Weights of a small transformer language model.
Size: width 320, MLP 1280 GELU, vocabulary 2048, 11.7M parameters.
Architecture: biases, tied embeddings, ALiBi.
Training: a variant of Adam for these matrices, 5286 steps.
Each number is 50 + 15 x the weight over its row's rms, rounded and kept within 0 to 99. Layers, rows and columns count from 0. The size before them is the row's rms in percent of the matrix's.

# down: layer 4 MLP down (transposed), 1280x320, rms 0.0334, rows 1156-1198, columns 0-79
# up: layer 4 MLP up, 1280x320, rms 0.0401, rows 1157-1198, columns 0-79
down1156 103:22 90 47 59 64 36 42 45 52 51 38 23 51 59 58 75 28 39 54 30 60 69 19 62 45 30 27 38 33 57 66 29 51 37 55 13 32 66 59 39 34 44 40 53 42 57 49 64 55 35 53 44 66 63 60 34 78 38 60 29 56 16 63 52 62 70 52 55 39 45 59 33 50 52 34 65 70 61 43 72
up1157 101:66 60 59 49 57 80 54 47 44 45 70 51 64 27 25 60 56 58 70 70 62 53 37 59 73 48 65 35 80 50 58 62 38 51 48 49 28 64 59 49 40 61 59 37 49 38 62 79 45 56 76 41 63 27 00 90 51 46 56 42 67 24 62 33 31 62 65 42 55 41 41 37 35 54 38 65 61 75 03 54
down1157 108:47 31 73 48 00 38 64 24 57 78 68 60 30 26 67 66 36 74 45 76 42 51 51 37 24 49 27 37 61 49 39 49 38 56 70 85 44 59 34 37 44 41 67 45 53 53 58 74 61 46 49 49 52 48 82 62 46 54 51 60 38 36 57 70 55 48 59 26 45 58 43 62 61 37 61 62 37 64 59 69
up1158 100:30 20 56 57 23 52 57 65 50 37 48 45 47 44 35 27 39 57 65 70 63 46 56 43 31 54 66 36 59 41 70 72 76 35 66 61 32 61 53 67 72 49 50 41 51 49 83 47 38 25 52 67 41 45 64 52 65 59 53 35 38 32 55 32 60 41 59 24 37 44 40 32 65 36 56 10 44 35 55 64
down1158 108:40 64 34 50 26 41 30 39 41 08 43 29 40 33 33 57 63 61 42 79 24 65 47 64 25 40 69 64 42 38 29 59 48 79 86 67 47 56 40 51 56 53 80 34 54 69 30 66 65 46 48 71 33 45 27 31 76 56 72 36 41 58 36 32 49 49 67 47 30 67 42 64 38 66 59 46 56 49 51 40
up1159 079:48 38 57 64 30 73 35 56 56 64 62 48 42 59 45 34 65 69 60 61 28 45 71 37 22 35 77 52 46 56 50 77 24 55 47 24 37 59 53 59 38 37 36 35 64 48 46 41 53 33 46 53 56 49 43 80 49 60 28 50 52 34 58 48 71 31 57 58 47 37 46 73 34 39 26 45 39 67 22 20
down1159 092:37 44 61 49 17 49 49 40 45 47 67 54 44 51 31 35 51 62 62 88 41 25 42 53 37 55 63 18 37 61 29 63 34 41 30 33 49 79 40 47 71 54 62 76 62 58 67 36 32 36 44 65 44 56 36 88 61 45 51 34 50 01 69 68 39 34 58 54 45 39 32 75 77 26 59 25 39 54 27 38
up1160 105:26 65 41 63 60 35 48 45 27 16 37 45 85 40 59 54 37 69 62 48 65 47 60 51 49 46 76 43 49 49 56 54 38 39 58 50 54 62 54 57 68 47 66 22 57 50 64 37 58 38 41 36 47 53 42 99 60 44 40 46 50 25 47 46 73 29 46 21 51 36 35 52 50 46 56 51 49 53 51 22
down1160 107:38 30 54 36 36 55 43 84 48 35 25 28 41 41 44 24 61 12 50 57 67 37 40 31 41 59 75 48 68 59 70 45 34 61 90 30 62 35 36 53 21 21 19 38 19 73 59 51 55 39 30 49 55 33 61 43 31 48 41 40 62 54 48 58 68 43 72 67 38 66 61 41 48 57 57 42 40 56 56 57
up1161 099:45 57 59 52 67 62 46 61 64 63 69 41 63 70 24 42 56 47 77 53 39 58 58 54 65 74 61 49 57 79 78 99 67 55 25 53 40 47 63 17 61 46 63 39 46 82 58 64 38 38 52 26 61 37 68 50 58 51 38 57 49 53 44 65 63 65 72 20 43 43 38 42 25 28 46 33 68 43 27 26
down1161 091:66 54 45 58 48 29 50 51 24 48 28 52 57 64 68 55 32 67 65 33 41 54 71 44 42 70 45 32 60 54 72 59 53 24 34 40 47 49 61 67 67 44 47 62 67 49 34 41 35 39 65 30 58 75 32 37 62 47 31 99 56 57 45 55 65 55 71 65 46 47 31 62 50 68 47 63 57 45 50 50
up1162 102:69 55 67 61 47 60 46 45 67 83 61 29 73 49 40 29 57 60 29 72 51 48 80 67 45 73 37 35 48 81 28 64 48 44 37 44 16 43 68 43 67 47 74 47 52 63 20 34 69 72 29 40 31 30 53 71 38 76 39 42 68 40 62 35 51 56 43 44 48 31 19 62 40 26 37 80 43 48 44 43
down1162 111:69 54 64 81 31 62 47 60 68 71 68 32 47 25 29 51 53 33 57 63 40 40 58 59 36 60 48 42 43 79 15 60 59 43 60 48 54 68 61 50 53 16 28 24 47 63 64 63 44 36 46 55 50 23 51 61 34 48 69 43 43 52 67 58 64 69 23 38 42 59 75 63 56 66 32 59 50 45 55 60
up1163 102:37 47 71 41 35 35 30 57 60 53 47 59 59 57 37 41 59 77 60 60 09 44 55 61 39 57 37 36 59 65 66 54 16 68 50 53 63 71 45 29 70 63 28 39 52 64 47 70 37 41 29 55 60 35 63 50 44 47 47 42 32 33 93 72 41 58 73 69 61 45 17 37 15 30 65 59 53 79 40 49
down1163 119:63 65 67 45 32 56 65 67 36 48 58 71 99 62 49 55 46 58 65 47 45 58 30 57 28 47 70 33 35 41 46 36 49 71 76 26 53 57 55 69 74 44 49 41 31 61 80 44 39 31 47 49 54 51 57 45 73 44 41 22 57 56 95 38 58 60 61 43 38 43 56 63 68 51 64 54 51 61 39 54
up1164 103:63 26 64 50 39 52 28 48 50 63 62 51 50 33 48 40 60 37 45 59 39 37 36 36 55 50 57 43 37 46 43 64 26 43 47 38 28 63 38 42 72 09 82 53 37 38 61 84 36 59 39 23 65 41 49 55 42 38 55 43 65 35 57 42 34 33 46 15 68 65 34 97 21 47 47 64 70 49 41 58
down1164 097:43 75 21 49 42 58 54 27 58 42 50 67 57 61 48 36 46 29 65 18 46 60 42 73 59 35 34 58 44 09 69 48 23 19 46 58 64 49 57 66 51 77 48 58 75 23 56 51 37 29 39 65 47 57 40 26 48 42 46 33 77 25 49 42 32 18 51 43 40 27 48 51 68 65 30 65 49 39 52 65
up1165 093:48 49 36 28 53 58 44 49 67 68 28 63 74 67 61 38 67 45 28 63 37 62 41 68 52 44 81 49 65 69 38 50 54 68 17 62 45 95 11 33 72 52 32 44 79 20 65 35 49 52 59 82 36 42 56 60 26 57 21 43 69 35 37 59 29 32 47 56 62 52 30 59 47 40 36 49 49 42 51 68
down1165 097:53 31 54 77 54 91 43 47 61 70 44 64 59 48 33 75 52 61 61 63 59 59 62 56 45 66 61 68 47 50 66 43 57 60 63 36 59 62 37 51 48 41 48 28 94 60 59 45 55 46 13 44 53 45 33 37 22 55 55 25 52 54 77 75 58 38 40 64 62 36 67 29 51 45 47 37 36 37 68 56
up1166 098:71 67 52 55 56 64 31 53 29 44 71 50 21 33 39 31 45 49 68 50 38 16 61 68 64 48 56 49 42 60 18 56 36 37 45 34 55 66 56 29 47 52 49 48 62 54 75 71 30 29 31 67 54 52 40 56 85 48 38 48 63 43 56 72 43 33 54 70 33 43 53 34 37 65 23 42 44 37 30 32
down1166 104:48 40 48 52 45 46 18 39 39 32 65 56 63 66 29 52 46 70 70 26 38 23 43 72 58 49 44 54 61 56 50 74 52 79 62 30 58 35 30 62 58 51 62 51 58 23 26 47 39 67 34 69 48 76 53 24 25 36 59 85 38 92 38 37 63 58 51 68 60 49 64 55 54 47 53 75 57 75 44 38
up1167 100:20 66 50 69 56 54 72 88 67 77 44 40 62 46 35 65 78 59 45 43 42 08 34 63 53 15 72 50 58 28 63 44 47 65 71 55 57 56 56 55 41 62 84 68 56 75 38 22 11 42 66 47 61 51 33 72 42 50 37 41 48 17 53 60 66 29 32 52 44 29 51 60 46 51 50 61 69 46 28 58
down1167 104:32 39 40 29 65 52 48 48 43 24 46 40 50 50 31 70 70 27 47 70 67 43 55 48 68 67 53 78 57 42 55 55 49 38 51 39 28 45 45 48 59 49 45 66 40 34 44 47 47 61 29 40 39 78 81 59 47 53 45 76 47 55 39 52 19 28 78 36 63 24 37 65 50 39 39 60 58 27 49 65
up1168 099:72 51 33 54 19 57 55 55 38 29 35 58 61 34 85 41 61 62 52 67 67 41 60 35 42 51 40 52 49 44 46 48 61 24 41 74 66 72 37 47 41 81 58 36 30 33 77 52 51 64 54 70 61 58 63 51 49 59 61 49 63 56 25 59 35 15 43 25 64 34 52 66 34 49 59 53 58 40 49 81
down1168 084:30 49 42 45 37 48 61 55 41 74 68 30 26 60 24 22 56 56 35 44 58 49 41 48 39 58 58 12 45 71 39 34 54 62 52 54 58 49 14 17 68 41 72 72 31 45 56 33 56 42 42 74 89 50 61 58 59 62 41 40 56 39 69 35 59 53 52 38 53 45 48 56 50 60 59 69 29 64 74 49
up1169 099:44 55 20 67 76 51 61 24 47 58 43 46 69 83 68 38 65 57 32 73 55 57 72 41 52 32 72 62 35 37 65 68 39 71 39 46 72 40 48 43 68 62 58 57 87 26 64 21 56 48 71 48 40 73 61 73 55 59 21 34 59 35 42 55 61 66 62 37 47 50 37 62 46 31 51 47 81 57 69 37
down1169 098:44 54 69 54 30 63 23 49 42 60 59 41 81 46 57 45 89 42 55 56 78 75 44 42 44 69 42 38 36 53 45 49 45 52 74 66 47 42 43 51 71 62 60 53 55 40 74 44 44 61 51 77 33 79 59 44 76 79 66 48 67 80 65 64 47 56 44 37 45 64 43 59 52 54 25 34 60 51 27 33
up1170 103:58 41 58 77 48 74 49 68 64 59 64 48 52 60 26 56 76 69 46 56 40 53 67 38 38 50 57 16 59 50 68 73 27 30 43 57 44 71 21 45 90 77 81 54 58 54 46 48 51 76 29 32 55 47 56 46 49 38 34 36 65 39 74 51 39 59 51 42 75 55 57 66 51 42 28 81 64 56 48 27
down1170 103:72 67 59 45 72 20 37 30 33 43 51 67 46 61 56 64 51 43 74 42 51 57 38 65 48 46 57 40 52 24 60 39 67 68 66 48 37 38 73 39 71 51 47 43 60 56 49 26 31 54 56 19 41 65 48 67 71 36 46 36 64 56 97 70 59 53 56 51 42 48 67 81 53 58 51 60 61 73 60 14
up1171 099:47 37 29 71 61 50 34 45 19 70 46 61 29 61 48 46 13 60 29 62 39 42 25 68 64 56 51 50 37 63 60 52 39 57 31 61 46 58 38 49 80 69 59 45 39 37 73 39 36 46 67 70 66 43 53 59 40 58 54 19 56 45 46 63 45 58 39 48 35 48 21 52 49 43 25 50 33 48 50 55
down1171 068:48 18 82 47 39 65 48 52 34 55 36 53 76 80 50 42 38 55 44 54 70 65 58 75 37 35 47 60 43 45 62 67 63 40 57 46 40 43 64 48 52 48 78 51 46 54 70 61 34 38 44 53 56 64 77 18 70 13 62 38 41 71 62 61 35 47 52 62 69 35 37 54 37 27 27 50 46 59 55 46
up1172 102:46 79 68 64 72 41 62 39 48 71 77 63 50 22 43 68 73 47 40 78 25 50 47 55 47 26 81 44 47 70 52 62 51 37 29 54 35 86 41 12 47 51 54 46 44 54 40 40 43 28 37 52 45 42 36 54 52 29 33 53 44 36 60 33 45 15 55 48 23 71 44 66 35 53 56 38 25 54 56 40
down1172 104:38 34 60 51 57 34 72 34 58 52 89 50 44 61 23 69 64 58 38 63 50 74 49 53 56 24 33 31 45 68 75 32 40 69 37 61 44 51 50 47 50 41 23 60 66 35 35 25 47 56 69 51 64 51 22 34 41 33 40 50 48 65 37 52 64 44 32 52 00 52 60 78 35 66 57 76 53 51 60 55
up1173 103:44 63 40 50 61 32 70 74 57 62 63 49 61 60 36 56 65 65 41 47 57 50 54 65 19 56 42 48 46 55 46 48 32 53 63 64 41 32 56 23 46 69 46 06 29 49 31 66 58 30 61 43 40 59 48 65 34 42 57 35 57 27 59 45 61 36 40 58 57 28 23 46 28 60 35 56 55 78 42 49
down1173 106:48 46 43 57 46 25 34 48 51 70 56 59 61 46 55 51 41 61 11 53 50 71 32 60 42 46 52 59 38 64 64 71 38 39 46 42 34 53 66 26 64 51 61 60 62 42 51 49 36 32 55 62 38 56 36 68 37 46 69 39 68 57 32 44 52 58 27 50 58 39 42 73 58 62 53 70 42 48 41 42
up1174 077:29 25 48 40 55 83 56 53 50 55 51 45 56 58 39 48 59 29 58 71 37 44 51 26 49 35 35 54 29 35 48 66 28 72 61 32 20 47 38 64 38 64 59 26 60 60 43 16 35 48 40 19 58 53 50 54 72 46 77 48 59 23 79 62 32 37 55 68 64 57 07 89 66 68 58 48 50 41 26 36
down1174 050:44 31 85 68 75 42 38 82 58 52 52 67 54 76 34 73 44 76 41 49 49 71 72 46 66 45 67 31 45 84 76 43 76 54 33 63 28 56 59 58 74 35 38 70 42 35 44 56 33 61 67 70 48 53 72 44 50 41 75 20 32 68 35 36 35 65 57 43 52 58 72 67 39 31 56 50 64 60 53 39
up1175 098:57 46 30 56 30 49 41 44 27 28 50 50 33 61 45 58 45 40 70 58 17 64 94 40 44 46 62 62 67 49 66 62 51 26 27 26 61 55 68 41 37 51 45 49 66 49 71 34 24 61 46 69 54 62 44 56 14 63 61 22 52 49 38 32 47 46 46 43 72 40 28 55 58 46 21 63 45 69 39 35
down1175 104:44 50 38 54 56 87 77 39 54 52 65 71 47 59 75 30 39 68 34 64 49 52 52 48 48 54 56 38 42 47 27 16 28 52 38 68 39 33 32 60 33 49 68 16 27 37 47 49 75 67 44 27 64 35 49 53 39 50 72 54 37 57 42 46 47 35 39 43 46 44 59 41 62 49 62 32 37 40 36 54
up1176 103:42 20 50 73 51 50 28 49 78 60 50 42 56 41 61 17 40 51 46 68 10 41 56 67 54 60 41 78 45 52 27 68 38 59 59 34 56 43 86 40 72 62 45 80 54 47 59 50 52 48 50 64 52 18 53 53 38 44 60 41 46 63 49 66 49 51 49 70 68 36 63 60 37 67 57 51 52 72 55 53
down1176 106:44 42 29 17 28 65 79 59 45 43 61 70 41 20 40 46 45 39 50 39 51 61 32 65 44 56 45 25 69 33 55 53 35 51 57 44 64 65 36 60 60 36 59 52 54 59 45 29 11 04 69 60 55 62 56 64 59 48 65 56 44 37 85 58 52 63 37 47 49 33 36 35 56 69 50 52 45 28 61 35
up1177 095:37 38 38 51 30 53 61 74 54 45 32 44 60 80 67 44 59 33 41 59 34 25 58 33 30 44 54 69 41 50 62 65 59 72 56 50 29 60 36 73 63 60 49 48 69 58 43 69 46 47 62 46 52 43 53 65 77 66 44 33 53 45 50 34 31 13 33 60 73 34 49 58 35 39 10 50 68 65 47 46
down1177 098:37 07 66 71 73 39 42 57 81 28 54 31 56 35 67 47 16 51 46 75 69 62 36 36 61 39 42 49 45 50 60 38 67 49 30 36 56 63 42 42 45 45 43 76 59 65 64 50 59 33 43 09 65 40 54 51 43 52 46 58 41 71 85 71 66 42 14 38 50 15 86 58 47 51 56 65 47 30 50 68
up1178 095:37 31 21 44 58 53 63 50 22 50 66 28 53 30 40 35 52 53 63 51 58 56 52 58 59 53 66 32 31 59 37 45 47 62 46 46 23 51 60 26 58 54 51 36 61 40 38 91 34 72 43 54 44 70 55 80 49 53 43 48 68 38 80 55 57 30 94 59 43 59 53 48 36 37 29 45 51 54 55 00
down1178 096:66 41 60 41 51 23 37 42 35 49 83 62 57 35 61 42 57 54 55 48 62 44 35 26 66 94 31 52 52 59 58 55 17 53 48 68 49 43 50 46 56 75 55 40 52 44 39 32 81 35 59 37 76 37 63 91 20 68 55 31 50 39 74 54 20 81 40 60 59 43 61 65 54 64 50 64 61 50 59 41
up1179 098:09 47 70 25 43 66 46 69 53 42 73 52 62 47 41 23 42 51 48 27 46 50 38 67 34 61 65 43 37 48 43 60 42 51 28 24 26 56 70 22 60 47 50 51 56 32 74 66 42 31 26 47 60 48 50 61 43 62 40 48 69 29 74 54 68 51 76 40 43 41 41 29 46 51 41 52 46 60 58 35
down1179 097:72 75 39 16 60 40 69 33 66 26 39 71 35 04 70 58 71 26 74 52 39 61 55 54 45 54 52 58 45 49 55 39 42 38 53 41 53 31 33 50 46 41 44 49 41 33 43 35 67 48 45 42 49 36 42 35 47 36 44 38 77 61 24 74 58 67 33 69 12 57 49 38 32 56 68 57 28 37 56 16
up1180 102:49 46 67 46 40 61 56 49 82 77 75 68 40 40 32 37 80 40 59 71 60 42 84 31 52 53 35 55 42 74 39 63 57 82 41 25 29 63 60 51 35 42 59 66 65 61 65 46 38 27 71 38 30 36 46 69 57 45 54 46 30 48 55 55 49 47 49 34 51 52 54 64 34 33 44 49 48 40 42 44
down1180 106:21 84 66 46 63 32 35 51 42 72 56 53 59 33 83 52 64 87 41 19 43 52 50 28 56 38 75 56 48 59 84 46 64 70 39 60 43 28 46 61 37 36 35 20 52 53 64 42 55 36 33 53 52 32 27 60 47 83 73 46 73 73 81 64 63 39 24 04 50 66 73 29 59 58 39 42 53 47 56 35
up1181 094:55 79 70 45 29 42 21 50 53 64 84 45 45 44 70 20 28 65 49 67 20 28 54 37 46 42 51 47 54 55 26 81 33 37 45 30 41 75 62 29 49 59 56 37 49 58 41 21 33 07 56 46 70 68 25 57 42 50 44 60 49 52 46 66 54 23 65 53 37 29 37 43 50 70 28 46 50 45 48 58
down1181 097:34 52 45 61 26 64 45 44 48 58 85 39 43 39 39 35 30 38 53 71 43 27 35 65 39 28 57 53 52 51 41 49 46 48 54 32 54 79 59 45 59 51 45 43 63 57 70 48 55 29 52 39 69 37 38 78 35 60 50 99 51 39 58 49 58 23 48 50 45 16 33 61 39 29 31 66 57 58 36 58
up1182 094:66 56 46 30 41 33 36 56 52 35 39 57 51 47 48 35 71 51 55 59 30 41 48 42 45 50 60 66 40 63 34 47 47 86 45 31 54 48 43 58 78 57 57 47 83 60 69 62 54 39 40 58 75 50 50 52 35 27 19 26 67 47 36 71 61 46 64 45 57 24 56 79 37 57 35 35 35 31 58 54
down1182 098:39 32 40 49 52 34 77 41 60 42 37 65 45 89 46 50 33 36 55 56 76 40 39 67 51 57 21 33 32 74 56 65 21 26 28 34 91 41 33 66 48 34 74 40 57 51 53 64 77 56 11 53 60 45 51 54 66 25 27 23 51 43 28 53 27 56 43 61 58 51 22 55 56 37 62 75 52 63 27 49
up1183 099:43 45 65 77 42 55 72 26 50 58 45 27 54 35 27 40 44 38 60 68 45 66 58 39 87 44 43 24 91 72 69 63 56 49 50 72 45 56 42 39 64 59 59 59 46 57 62 66 20 63 44 45 44 44 24 61 46 64 49 32 28 44 72 50 39 69 51 49 63 51 43 34 74 49 60 62 67 40 20 33
down1183 111:65 58 27 61 75 49 25 37 26 43 49 38 59 50 45 53 64 20 47 53 77 75 65 44 50 14 56 78 33 70 80 36 35 54 58 49 52 35 66 37 77 71 35 59 61 44 59 53 39 48 47 39 60 44 22 37 56 70 60 47 35 65 38 54 31 47 72 31 73 51 53 39 44 54 37 55 59 35 61 51
up1184 111:48 61 55 57 65 58 38 45 46 49 52 60 45 22 72 39 55 42 98 38 38 51 48 39 65 50 63 42 44 56 38 32 62 24 64 35 70 82 54 46 52 55 58 72 51 48 63 27 21 32 52 82 52 68 29 77 57 42 63 48 33 38 39 58 42 76 55 60 51 10 28 35 65 43 38 41 26 18 63 46
down1184 114:52 44 26 67 41 71 61 58 38 36 41 44 63 50 53 32 64 54 49 52 13 23 60 48 46 24 48 56 60 60 24 22 73 29 31 60 52 49 47 26 49 60 45 76 56 55 63 39 68 75 59 48 47 04 63 33 25 41 48 48 64 74 64 44 53 46 54 27 48 51 33 63 74 87 48 31 56 72 47 65
up1185 089:17 41 53 52 43 29 32 62 41 62 42 70 71 47 37 41 90 34 71 69 44 34 46 51 62 34 29 48 64 42 43 28 42 51 49 32 42 66 72 44 33 50 50 34 52 63 67 62 52 75 47 57 37 46 66 53 59 37 67 59 64 56 45 64 62 72 64 50 70 42 08 36 43 43 39 45 75 44 47 78
down1185 085:72 45 46 61 38 35 60 31 38 42 80 60 39 32 70 61 49 28 45 53 49 80 36 66 69 29 41 68 51 63 45 63 44 47 41 34 52 46 30 48 55 47 56 77 38 61 54 44 58 37 47 55 60 51 62 48 44 56 43 51 32 54 40 69 60 61 43 48 30 54 53 52 73 34 57 14 51 52 30 42
up1186 111:16 44 60 22 36 31 56 78 43 52 55 42 67 05 26 35 48 64 39 58 58 38 44 74 29 55 85 41 35 41 40 60 63 37 45 34 40 69 31 24 44 30 72 62 36 78 71 64 65 69 24 37 46 46 74 76 35 56 73 30 36 31 66 67 34 32 56 80 38 51 50 42 43 54 66 51 53 38 43 33
down1186 117:64 29 62 16 57 70 52 49 69 64 53 43 77 59 53 53 43 62 43 54 34 37 56 72 43 40 41 43 50 31 27 54 46 33 26 56 83 80 49 69 78 75 65 57 56 54 65 59 41 78 61 51 59 51 79 73 43 40 57 46 78 71 63 44 29 67 70 84 63 52 43 03 72 49 42 55 64 43 56 39
up1187 107:47 69 34 47 37 58 65 53 63 65 60 62 61 33 46 39 52 66 54 49 46 46 57 52 37 60 34 47 33 50 48 63 53 45 68 29 55 53 85 67 60 71 47 42 65 49 70 49 32 45 57 35 53 78 58 48 66 63 42 45 70 42 52 48 54 62 60 66 16 19 50 28 42 61 05 64 39 74 56 67
down1187 111:48 44 38 02 58 69 55 35 81 61 31 38 28 37 33 56 44 60 19 54 68 52 47 64 43 53 44 36 25 50 49 23 47 09 73 43 57 53 57 58 70 25 27 53 67 62 33 78 39 40 61 52 78 49 39 49 14 53 52 45 62 31 40 55 59 63 41 43 94 50 60 19 43 65 40 42 40 37 68 66
up1188 101:54 42 35 59 47 68 61 46 64 24 45 27 39 54 58 39 59 50 49 82 57 51 28 68 63 42 30 55 34 40 61 42 30 62 20 09 32 46 68 31 60 50 58 45 76 67 64 72 52 58 50 36 59 39 23 63 55 25 54 47 37 37 56 56 27 52 47 33 75 40 14 68 58 32 54 39 60 63 60 54
down1188 105:67 30 52 40 49 37 47 44 56 67 38 27 49 24 43 42 31 57 28 56 42 27 32 62 56 48 43 51 73 40 49 70 36 39 73 64 16 78 56 65 59 45 54 40 92 62 43 73 55 37 42 30 72 55 52 48 66 58 39 50 36 45 70 47 19 55 37 49 56 52 49 45 42 35 50 31 37 58 61 35
up1189 095:27 45 34 39 47 45 55 37 52 55 59 47 79 32 37 42 43 46 71 78 25 39 93 41 33 63 47 49 34 47 59 50 57 47 65 39 38 66 78 50 64 33 60 55 55 39 59 39 66 33 77 34 49 68 29 40 29 31 56 57 54 42 42 83 65 38 43 70 21 54 48 28 53 53 47 32 42 53 48 54
down1189 081:59 60 55 48 54 31 27 65 32 62 32 38 50 49 76 40 56 49 48 53 33 75 26 74 48 52 67 71 77 72 37 53 33 52 41 71 23 24 62 64 53 83 39 75 64 73 64 72 33 47 48 18 42 44 46 58 46 56 23 52 45 48 76 40 25 38 56 53 46 42 49 59 55 34 38 27 66 70 39 60
up1190 091:78 48 07 58 32 51 32 38 51 18 46 70 64 42 88 37 45 46 72 57 38 48 49 69 43 78 76 62 37 76 72 65 38 42 47 38 62 57 65 39 75 30 54 25 62 56 56 36 68 61 45 46 78 68 53 68 52 43 53 55 62 32 35 54 58 40 41 45 20 51 39 37 45 42 42 28 35 34 13 29
down1190 088:64 50 53 58 62 48 56 66 36 49 55 69 82 31 59 56 60 37 58 77 63 77 66 52 52 53 13 59 22 56 57 36 36 43 74 49 57 57 69 54 56 70 39 47 45 73 64 50 56 31 46 58 76 67 56 57 63 81 31 47 68 50 44 40 73 60 46 71 51 44 47 52 61 57 55 44 45 67 60 27
up1191 104:40 44 70 43 46 72 48 37 55 44 40 53 54 47 73 38 43 34 59 61 41 31 55 50 13 42 35 65 26 66 51 53 34 61 55 36 35 56 61 39 47 57 69 44 36 57 36 61 28 48 51 79 58 22 41 46 46 49 47 38 47 32 56 49 23 14 43 71 66 43 06 19 25 54 52 49 36 32 41 75
down1191 105:65 64 57 68 82 59 62 38 51 61 68 69 20 48 36 45 23 60 37 67 58 51 57 31 58 65 51 25 50 34 47 64 81 52 39 42 66 50 78 35 37 18 50 55 47 39 60 51 39 51 40 42 49 24 38 47 14 30 33 32 46 65 39 35 30 52 50 69 40 73 44 44 37 40 20 75 30 18 50 24
up1192 099:37 37 39 72 71 59 59 66 47 60 44 68 56 41 45 54 56 69 43 49 49 48 39 68 60 65 66 15 35 43 48 40 62 57 62 44 50 50 59 42 36 87 57 20 42 50 89 34 37 55 71 48 69 42 50 47 41 61 57 33 48 17 56 56 39 30 51 38 49 44 27 50 45 34 56 50 69 63 48 52
down1192 101:48 62 83 46 36 45 69 46 66 68 53 32 10 57 47 17 58 37 49 56 38 57 42 31 47 51 63 60 72 32 51 40 43 27 54 49 41 64 37 38 37 63 41 41 35 57 52 34 25 49 59 55 52 21 28 45 49 61 37 19 39 36 46 41 57 70 41 26 32 49 62 68 37 71 47 44 49 59 56 48
up1193 097:33 56 42 19 46 36 43 58 65 51 47 31 36 62 28 43 12 56 62 40 42 65 18 32 54 53 76 57 47 48 53 60 50 66 53 62 27 56 32 59 42 63 66 54 66 50 33 46 52 26 37 68 46 54 64 76 25 07 70 36 29 20 40 69 45 66 49 67 56 50 51 48 40 52 25 23 32 56 48 31
down1193 102:28 43 52 74 24 16 34 68 74 66 47 48 68 55 62 41 29 51 60 40 46 32 55 41 49 64 57 61 53 64 51 31 73 19 40 46 43 58 47 49 62 32 69 59 32 55 61 42 41 46 38 64 42 76 68 86 68 58 62 51 24 41 50 43 52 51 71 34 53 36 48 38 38 64 18 64 43 55 56 59
up1194 088:37 66 48 46 60 22 42 47 34 57 51 65 45 69 93 48 54 36 41 56 58 15 58 54 37 51 48 75 43 51 63 47 58 24 61 35 47 89 39 47 67 53 33 55 55 47 44 51 23 49 68 65 34 59 55 70 59 57 55 42 69 22 86 58 63 42 81 63 51 53 29 30 14 55 58 78 67 55 19 62
down1194 083:14 38 44 49 58 67 51 51 62 63 64 55 43 36 52 31 61 80 29 42 59 57 64 39 47 53 37 34 69 33 35 60 46 59 62 65 72 33 45 70 42 54 37 34 43 08 32 72 64 51 47 53 41 28 67 51 59 52 46 48 68 66 30 30 52 40 49 60 44 56 58 40 72 40 64 49 12 41 49 69
up1195 073:48 56 50 71 31 30 29 39 38 33 27 42 48 60 36 80 62 40 68 70 57 62 74 67 44 38 22 51 64 76 66 34 31 87 52 62 59 67 21 53 76 47 58 80 32 98 33 45 32 31 43 31 62 65 60 55 51 49 68 58 29 33 45 36 99 49 32 49 49 29 60 43 50 49 13 56 24 60 37 46
down1195 054:43 43 68 51 64 57 70 28 47 99 59 81 55 59 87 29 37 57 39 26 32 43 46 47 49 49 42 69 32 49 69 45 63 41 50 76 35 34 88 58 33 59 53 22 25 26 62 61 59 49 46 79 45 50 64 42 47 39 31 19 72 57 39 71 24 25 52 32 53 71 45 57 18 70 72 65 59 28 61 63
up1196 103:28 58 63 39 41 22 72 58 52 38 53 46 41 37 56 48 31 46 47 35 41 09 28 55 11 63 48 49 44 60 47 55 19 51 35 43 63 66 53 51 33 29 61 51 40 49 59 42 60 38 34 51 38 36 57 75 54 43 69 34 42 42 60 50 50 12 52 32 51 40 44 61 58 50 28 53 25 29 49 53
down1196 105:22 75 87 56 43 37 22 73 44 36 59 57 57 29 52 41 92 26 52 57 45 25 46 48 39 62 56 32 40 41 18 65 29 54 74 53 49 27 44 67 52 50 33 59 79 34 51 74 45 36 46 53 47 32 77 64 42 60 58 52 31 49 33 41 66 16 39 53 44 60 44 35 27 45 48 40 41 40 47 63
up1197 104:35 24 59 32 39 47 27 53 55 30 59 16 32 31 08 47 37 31 44 50 68 35 48 39 39 42 47 48 48 69 41 44 38 57 47 30 46 56 53 54 58 56 59 64 39 63 78 50 40 45 27 61 47 52 63 52 53 28 39 45 33 53 54 51 28 35 47 40 82 64 39 46 42 15 21 72 36 66 37 52
down1197 104:56 67 42 42 40 25 66 48 94 32 52 60 52 61 46 52 69 36 78 52 51 47 58 64 69 52 61 63 64 57 56 48 63 50 27 57 34 49 41 29 61 73 32 62 67 58 33 68 74 38 70 79 42 56 66 26 52 54 35 54 61 70 00 61 37 52 26 56 48 65 67 50 45 50 22 33 75 53 41 30
up1198 101:46 55 52 55 70 34 49 33 60 74 64 40 55 41 67 44 40 39 46 62 45 51 24 36 26 58 48 73 21 62 26 40 43 27 34 00 26 37 84 50 46 64 61 33 78 60 35 43 49 32 58 50 67 49 71 65 62 59 60 53 17 65 45 77 34 42 40 62 37 29 29 19 15 55 45 27 48 51 60 46
down1198 106:33 27 38 80 85 51 61 52 34 49 37 36 75 49 72 48 56 68 27 38 53 44 47 51 46 49 61 68 32 44 39 81 60 49 47 56 55 43 48 31 58 41 63 61 73 66 58 67 53 58 44 54 88 35 41 74 71 69 71 98 76 39 39 62 59 55 36 44 65 40 36 53 48 39 38 41 37 56 75 56